{"num_key_value_heads": 2, "head_dim": 32, "vocab_size": 1299, "hidden_act": "geglu", "rope_theta": 10000.0, "qk_norm": false, "bias": "none", "tie_word_embeddings": false, "init_std_o": 0.0158, "init_std_down": 0.00912, "beta1": 0.95, "weight_decay": 0.042, "lr_head": 0.00666, "max_grad_norm": 1.0, "final_lr_fraction": 0.0}
Each number is 128 + 32 x the weight over its row's rms, rounded and kept within 0 to 255. Layers, rows and columns count from 0. The size above them is the row's rms in percent of the matrix's.

# layer 2 attention value, 64x64, rms 0.177, rows 36-60, columns 0-63
size [ 88 103 109 112 116 111 118 107 102 119 109 104 117 113 128 111  99 115 108 108  96 111 104  94 108]
[[ 93 152 156  80 137 116 169 179 151 101 131 178 148  83 159 132 141 149 102  92  88  61 116 141  68 180 138 134 121 140 165 121 105 155 138 180 110 135 113  93  98 113 165  87 168  74 221 152 139 123 121 121 134  94 125 131 123 141 122 157 176 123  70 142]
 [ 66  94  97 142 114  99 168 107  88 141 119  90 150 103 110 132  65 110 117 128 138 127 153  84 110  89 171 103  87 130 182 147 143 149  79 107 119 115  79 168 112 149 146 186 118 173 163 136 113 134 160 130 207  75 153 143 133 140  85 131 120 145 175  65]
 [ 96 163 186 115 147 128  99 132 158  76 117 150  97 134 121 124  57 114 150  87  87  95  86  46 151 139 163 145 116 118 101 161 104 176 134 121 113 180  96 138  94 149 139  60 153  76 110  85 109 121 139 116 133 109  89 126 137 140 206 117 171 137 146 121]
 [174 185 153 157  92  98  91 148  82 127 130 160 157 113  91  72 120 111 144 141 108 157 191 151  99 146 154  98 110 153 149  95 169 119 129  80  93 101 102  90  83  84 127  97 141 143  98 155 115 159 100 107 159  68  85  85 152 195  99 156 166 121 150 117]
 [142 140 134 157 142 184 167  68  53  91 139  89 130 127 108  85 141 100 103  31  87 123 113 104 126 127 129  83 163 177 122 106 104 105 124 130 111 145  97 134 146 132 133 102 140 103 150 154 150  61 193 172 159 159  91 142 115  95 113 147 106  98 137 170]
 [178  81 147 104  66 134  75 129 153  91 101 202 133 114 113 141 103 133  94  89 140 118 174  74 126 134  80  79  99 208 138 160 106 132 137 170 128  99 135 154  92 141 134 129 155 132 112 161 162 112 132 120  77 149 102 142 109 200 104 129 128 101 158 171]
 [ 74 177  64 135 118 143 144 150  91 101 175 129 148 127 102  69 160  97 139 111 110 128  79 136  82 148 112 138 137 158 159  92 156 100 131 205 135 116 105 173 102 140 111 112 107 219 131  88 158 118 144 122  85  82 126 131 123 132 115 162 107  55 135 149]
 [145 157 195 125  68 188 112 140 114 111  99 144 135 113 180 141 117 124  77 175 161 101 100  87 118 130  61 136 116 113 164 159  97 176 135 162 142  71 125 132 155 171 104 147 164 174  61  99 126 136 130 114 137 114 112 109 101 121 103 150  51 143 107  91]
 [109 174 130 181 125 118 118 142 143 134 107 113 207  85  95  46 143 130 137 162 156 119  98  84 123 230 136 113 115 127 119 177 137 196 126 161 169 165 101 109 109 181 153 167  83 145 144 158 116 144 149 175 124 114 130 113  82 131 129 137 133 136 135 136]
 [117 142 148 106 138 106 195 138 163 114 153 167  95 160 163 102  88 112 167 163 110 159 111 128 138 107 203  82  85 154 154 130  82 138 159 141 120 126 107 120 126 127 176 138  61 108  30 143 191 136 109 168 133 129 150 132 144 149 115 178 141  96 132  88]
 [156  80 110 139  91 105 194 191 144  92 106 144 166 181 160 111  99 152 131 104 110 119 116 133  70 133 137 129 110 131  92 123 143  90 129 125 152  93 116 125 165 110 142 119  73 129 142 134 146  52 184 164 172 118 118  64 101  97 179  74  73 112 117 117]
 [104 188 102 160 108 117 187 144 178 126 149 129  89 152  96 103 112 236 141 101 125 103 122 141 147 131 158 148 144 154  57 168 145 130 154 112 126  96 149 120 139 109  76  92 141 154 150 104  85 147 144 103 140 163  89 187 174  65 122 128 118 113 100 129]
 [126 131 147  89  90 181 161 136 136 196 186 136 132 126 115 105 138 169 116 137 130 137 168 182  81 146 134 153 119  92  79 158 125  80 111 170 151 147 168 111  75 187 109 124 109 103 106 121 108 123 136  99 125 161 129 217 147  94 110 178 167 111 181 109]
 [ 87  73 157 140  93 151 206 132 126 162 131  92 128 141  66 155  92 157  47 146 142 123 156 106 135 147 151  89 170 123 168  93 119 105 165 113 130 173  97 175 129 128 122 188 121 122  69 136 127 125 163  93 133 166 137 146 136 103 157 142 147  99  66 164]
 [ 92  94 112 145 167 119 163 136  92  85 108 114 110 181 125 118 168 122 111 127 113 122 149 115 161 113  72 181 113 126 124 140  54 139  79 170 168 126 114 131 163  26  72 141 126 145  95 173 173 138 141 112 145 124 172 143 111 113 137 188 118 170 163 138]
 [ 54 129 102  95 159  99 116 119 180 184 117 181 104 140 103  92 139 179 201  58 113 141 160 110 175 125 116  94 122 119 123 126 142 120 157 107 123 155  87 139 143 149 136 172  88 149  97 153  80  69 154 133  83  93 117  86  88 104 166 142 137 147 135 125]
 [188 114  72 121 124 145 114 228 170 147 143 132 107 103 139  82 136 150 112 129  85 134 162  52 124 142 126 160 120  91 156  73  98 143 128 140 108 111 192 146  72 143 105  87 100 160 184 108 145 148  91 146 153 109 144 137  79  98 139  91 114 125 148 125]
 [142  66 125 127 154 116  96 154 109 147  85  87  94 148 100  73 165 137 151 111 142  73 129  87 101  80 150 135 128  89 149  92 222 149 163 105 136 124 158  67 148  94 173 124  89  78 122 125 137 171 137 138 145 139 139 187 119 128 116 161 149 161  78 102]
 [124 143 178 101 149 155 128 191 112 156 110 106 144 126 135 167 117 140  89  92  58  76  94 160 137  82 111  86 161 126 118 219 111 111 118 127 165 207 158  99  87 111 128 193 112 118 146 119 111 126 172 123  91 112 143 144 126 117 151 131 153  66 124 130]
 [154 122  83 125 105 137 103 132 137 154 124 181 100 110 166  90 164 128 104 134 133 130 187 139  86 122 187 172 137 121  84 144  80 125 116  89 134 107 141 166 133 140 207 148 168 168 106 147 103 165 230 134 131 113 161 123 121  77 174 144 161 143 125 170]
 [105 152 151 133 119 123 102 103 143 102 161 116  99 138  50  96 148 146 152  98  80  85 153 107  53 136  75 113 104 119 156 108  92 161 138 115 101 168 121 174 124 106 140 119 173 108 156 109 112 153 188  96 123  98 146 180 195 139 103  92 139  79 178  84]
 [109 120 172 131  79  96 194 106 130 117  78  88 161 135 135 110 137 114 124 128 111 128 130 188 117 117 142  79 129 121 162  87 105 181 123  41 139 171  97 150  77 108 102 106 107 140 175 164 113 203 120 129  78 178  87 143 106 137 126 156 133 166 128  97]
 [100  95 131 106 150  92 102 137  75 115 177 104  73  92  88 122  78 135 129 142  65 111  68 177 133 105 133 155 171 110 112  72 169 103 119 146 104  96  84 131 145 132 161 107  97 164 130 150 148 159 102 158 159 157 145 117  77 126  86  92  69 162  92 168]
 [168  72 172 161  88 200 130 132 104 155 151 102 120 117 121 107  86 160  74 105  95 130 120 162 106  94 170 144 141  95 128 163  94 154 138 169 110  79 133 148 158 105 121 103 121 190 111 133 140 170 188 134  97 123  65 101  90 142 141  73 170  89 105 126]
 [117 150 144  49 190  49 131 174 128 141 119 126  62 116 100 111  91 111 106 108  88 116 107 182 126 155 160 147 120 121 121 168 157 126 144  82 180  60  99 123 154 120 119 108 111 144  93  92 167 189 151 131 102 140 144 114  80 172 118 136 143 124 130  89]]
# layer 2 attention output (transposed), 64x64, rms 0.155, rows 36-59, columns 0-63
size [ 95 107 111 116 120 122 130 111 101 123 118 104 122 116 133 118 103 118 107 111  97 108 104  98]
[[170 157  85 129 163 106  97 156 141  94 120 153  92 101 102  50 144  89 124 113 134 161  64 115  79  94 100  80 141 204  95 164 181 121 108 115 144 100 122 120 150 130 103  81 155 111 176 126 138 114 122  90  90 123 124 121 110 177 104  87 131 130 104 194]
 [107 125 136  87 146 150 143 178 161 161 165 120 112 170 183 127 109  62 173  97  99 105 114  98 129  87 119 140 194  56 100 186 114 198 140  89 150  75 156 157 106 142 144 117 100 147 100 123 140  89 135 167 115 113 143 121 135 103 182 168 154 124 134 160]
 [119 168 135 168 162 102 146 107 140 102 149  66  72 149 144  73 130 119 135  85 135 152  58 126  60  90 138 163  95 194 158 120 117 114 116 147  91  71 135 139 162 112 165 176 128  96 184 115 116 150 188 100 139 152 117 182 143 141 110 166 109 121 134 135]
 [134 119  44  77 160 234 165 119 101 194 187  73 145 133 120  87 154  89 121 136 119 122 106 117 127 172  99  70 140 123 106 137 101 126 135 149 125 110 161 100 135 175 106 112 157  77 140 118 115 113 161 132  94 112 111 154 110 149 139 143 126  79 107 103]
 [131 145 129 116 164 102 144 102 124 138 146 142  89 156 173 146 159  84  89  80 158  64 165 104 101 110  70  67 112 159 145 189 156 134 129 155 109 175 102 156 112  98 125 106 157 140  93 148 143 177 100 132 152 124 132  99 169 120 163 172 114  38  85 126]
 [186 153 163 110 165 120 118  92  88 100 127  97 104 142  75 109 160 191 138 108 113  75 119 126 164 101 146 149 161  93 131 144 160 130 117  97 119  95  98  93 130 148  89 167 208 175 161 110 121  71 146 144 111  63 111  96 110 119 162 122  85  79 132  88]
 [157 120  86 127 148 146 132 200 104  96 195 158 129 131 164 193 107 105 120  95 119 126 212 190  77 117 120  56 152 159 155 127  99 157 106 159 117 143 126 108 145  94  81 111 180 138 130 129  80 164  95 118 139 109 134  89  95 123 146 130 126 152 164 133]
 [162 118 162  65 136 170 126  71 110  88 155 155 117 166 126 100  65 133 109 161 121 153 142 128 130 135 177 174 100  92 121 101 200  85  93  95 172  82  93 121  84 131 125 148 158 136  79 157 130 107 133  75 146 133 112 159  66 102 129 162 121 180 145 134]
 [133 154 176  63 130 179 153 177 131 161 116 139 100 140 160 107 183  46 173 112  98  84 141 124 109 151 155 105 117 141 111  84 138 129 105 163 107 152 118 190 134 104  96 122 142 146 182 108 108 132 113  81 122 128 196 130 100  79 163 109  90 162 135  80]
 [ 90 141 187 122 142 103 104 136 106 150 183 101 135 136 155 144 180 145  96 106 155 123  65 177 151 140 129  94 140 123  90 132 133 120 158 121 121  82 107 125 165  94  95  89  96  99 166 134  40  97 149  95  67 103  95 183 156 136 100 158 146 186 115  96]
 [130 123 149  97 139 112 128 155 123 137 160 176  89  91 182 210 160 147 160 107 138 162  84 110 144 193 121 195 161 150 100 163 178 151 112 135 118 113 149 148 130  62 131 120 140 130 136 158 146 147 130 103 209  88 120 114 136 158 128 143 176  85  85 101]
 [107 127 116 196 181  98 154  93 128 135 125 168 140 131 106 131 142  73  88 185 128 159 129 119 101 119 128 152 106 114 201 154 177 165 143 161  85 136 102 106 103  70 111 153 122 124 181 164 143 157 171 174 133 167 123 162 118 132 144  55 165 162 175 122]
 [ 82 156 151 130 166  74 106 114 106 113 147 135 171 103  80  80 114 131 137 203  55 112 141 112 116 127 166  94 119 105 158  47 182 173 137 171 145 142 169 145 148 130 134 107 107 168 151 139 147 101 129 152 145 100 118  95 112  78  94 102 178 153 151  97]
 [130 157 159 148 143  97  95 128 138 118 153 222 152 130 109 162 106 109  91  89 127 128 159 134 176 107 151 117  80  84 107 167 110  96 122 147  57  68  92 160 110 150 157 127 114 150 121 109 138 187 183 149 113 147 133 161 190 107 181 141 152  86 122  97]
 [142 133  85 114 121  97 162  65 165  95 104 156 132 161 174 114 155 146 138 119 149 142 173 145 190  65 135 157 180  96 118 117 152 103 144 149 145 119 120 117  84 127 121  98  63 112 113 124  75 124  62  83 182 168  94  59 119  89 103 131 152 140 107 133]
 [ 88 110 114 181 151 124 181 194 145 123 111 125  46 127  95 168 152 179 147 129 113  56  98 153 177  86 144 131 112 143 109 123 126 179  80 147  65 126 120 165 126  90 116 159  99  83 157 108 115 154 123 138 139 155 174 156 163 120 129 162 141 149 134  83]
 [166 148 143  99 158 148 138 144 144 118 135  86 181 132 117 105 107 149 174 162 149 154  58 104 112 191 108 166 126 117 140 131 138 149 105 209 162  94 163 119  96 115 131 136 149 131 148 126 110 157 111 101 120 126 163  10 126 176 116  70 123 144 154 104]
 [ 89 151 144 159 149 130 106 133 109 160 103 139 151 121  78 108 142 131 110 143  88 167  96  40 137 134 126 190 170 150  68 123  72 163 121 205 143 153  62 119 121 150 166  96 117  59  96 156  73 127 123 119 147 146 130 132 143 116 112  76 146 128 102 139]
 [157 164 181 108 179 118  84  79  95  68  92 134  62  72 159 143 136 154 110 183  99 133 134  98  74  89  92 116 120 145 107 113 101  96 123 175 134 124 117 150 139 139 150  79 140 133 153  88 151  90 148 134 142 137 157 136 145  70 121 114 169  87 172  76]
 [138  77 136  99 110 142 117 152 148 151 129  90 125  79 145  88 199 108  85 119 107 137  90 153 152 149 145 177  86 119 129 106 179 184  54 130 131 150 160 133  68  85 149 135  76 158 145  60  96 148 154 153 188 138 122 127 159 138 157  82 133 123 130 138]
 [112 112  58 140 207 127 119 146 147 148 134  89 117 109  90 113 144 138 140  79 106 163 101 102  49  90 141  95 147 125 171  96 156 157 122 115  82  99 171 134 145 139 123 116  82 126 116 165 100 165 127 145 120 210 149 124 113  69 174 160 131  92 165 153]
 [ 93 145 127 102  73 146 149 103 139 199 114 142 106 130 126 114 155 109 109 114 120 151 138 141 140 131 158  56 167 129 150 140 104 109 198  90 147 103 111 207 145 176 102 152 129 104  52  34 133 150 165 136 130 140 183 119  97 139 118 107 103 125 148 131]
 [111 131 136 196 167 165 112  97  66 166 106 151 121 129 187 170  27 137 127 108 121 168 131 138 166 104 104 109 168 153  98 124 103 175 124 119 135 166 157 130 138 137  85 108 155 170 100 110 133 167  79  75 128 128 137 121 174 133  81 107 141 165  90 143]
 [126 145 144 128 138 137  93   4 122 138 149 142 145  67 125 172 101 110 102 110  95 151 167 104 143 155 113 156 132  79 150 111 135 127  77 128 146 122 165 170  84 108  88 141 155 138 148 103 128 120 177  78 139  54 111 112 133 125  91 108 129 101 192 155]]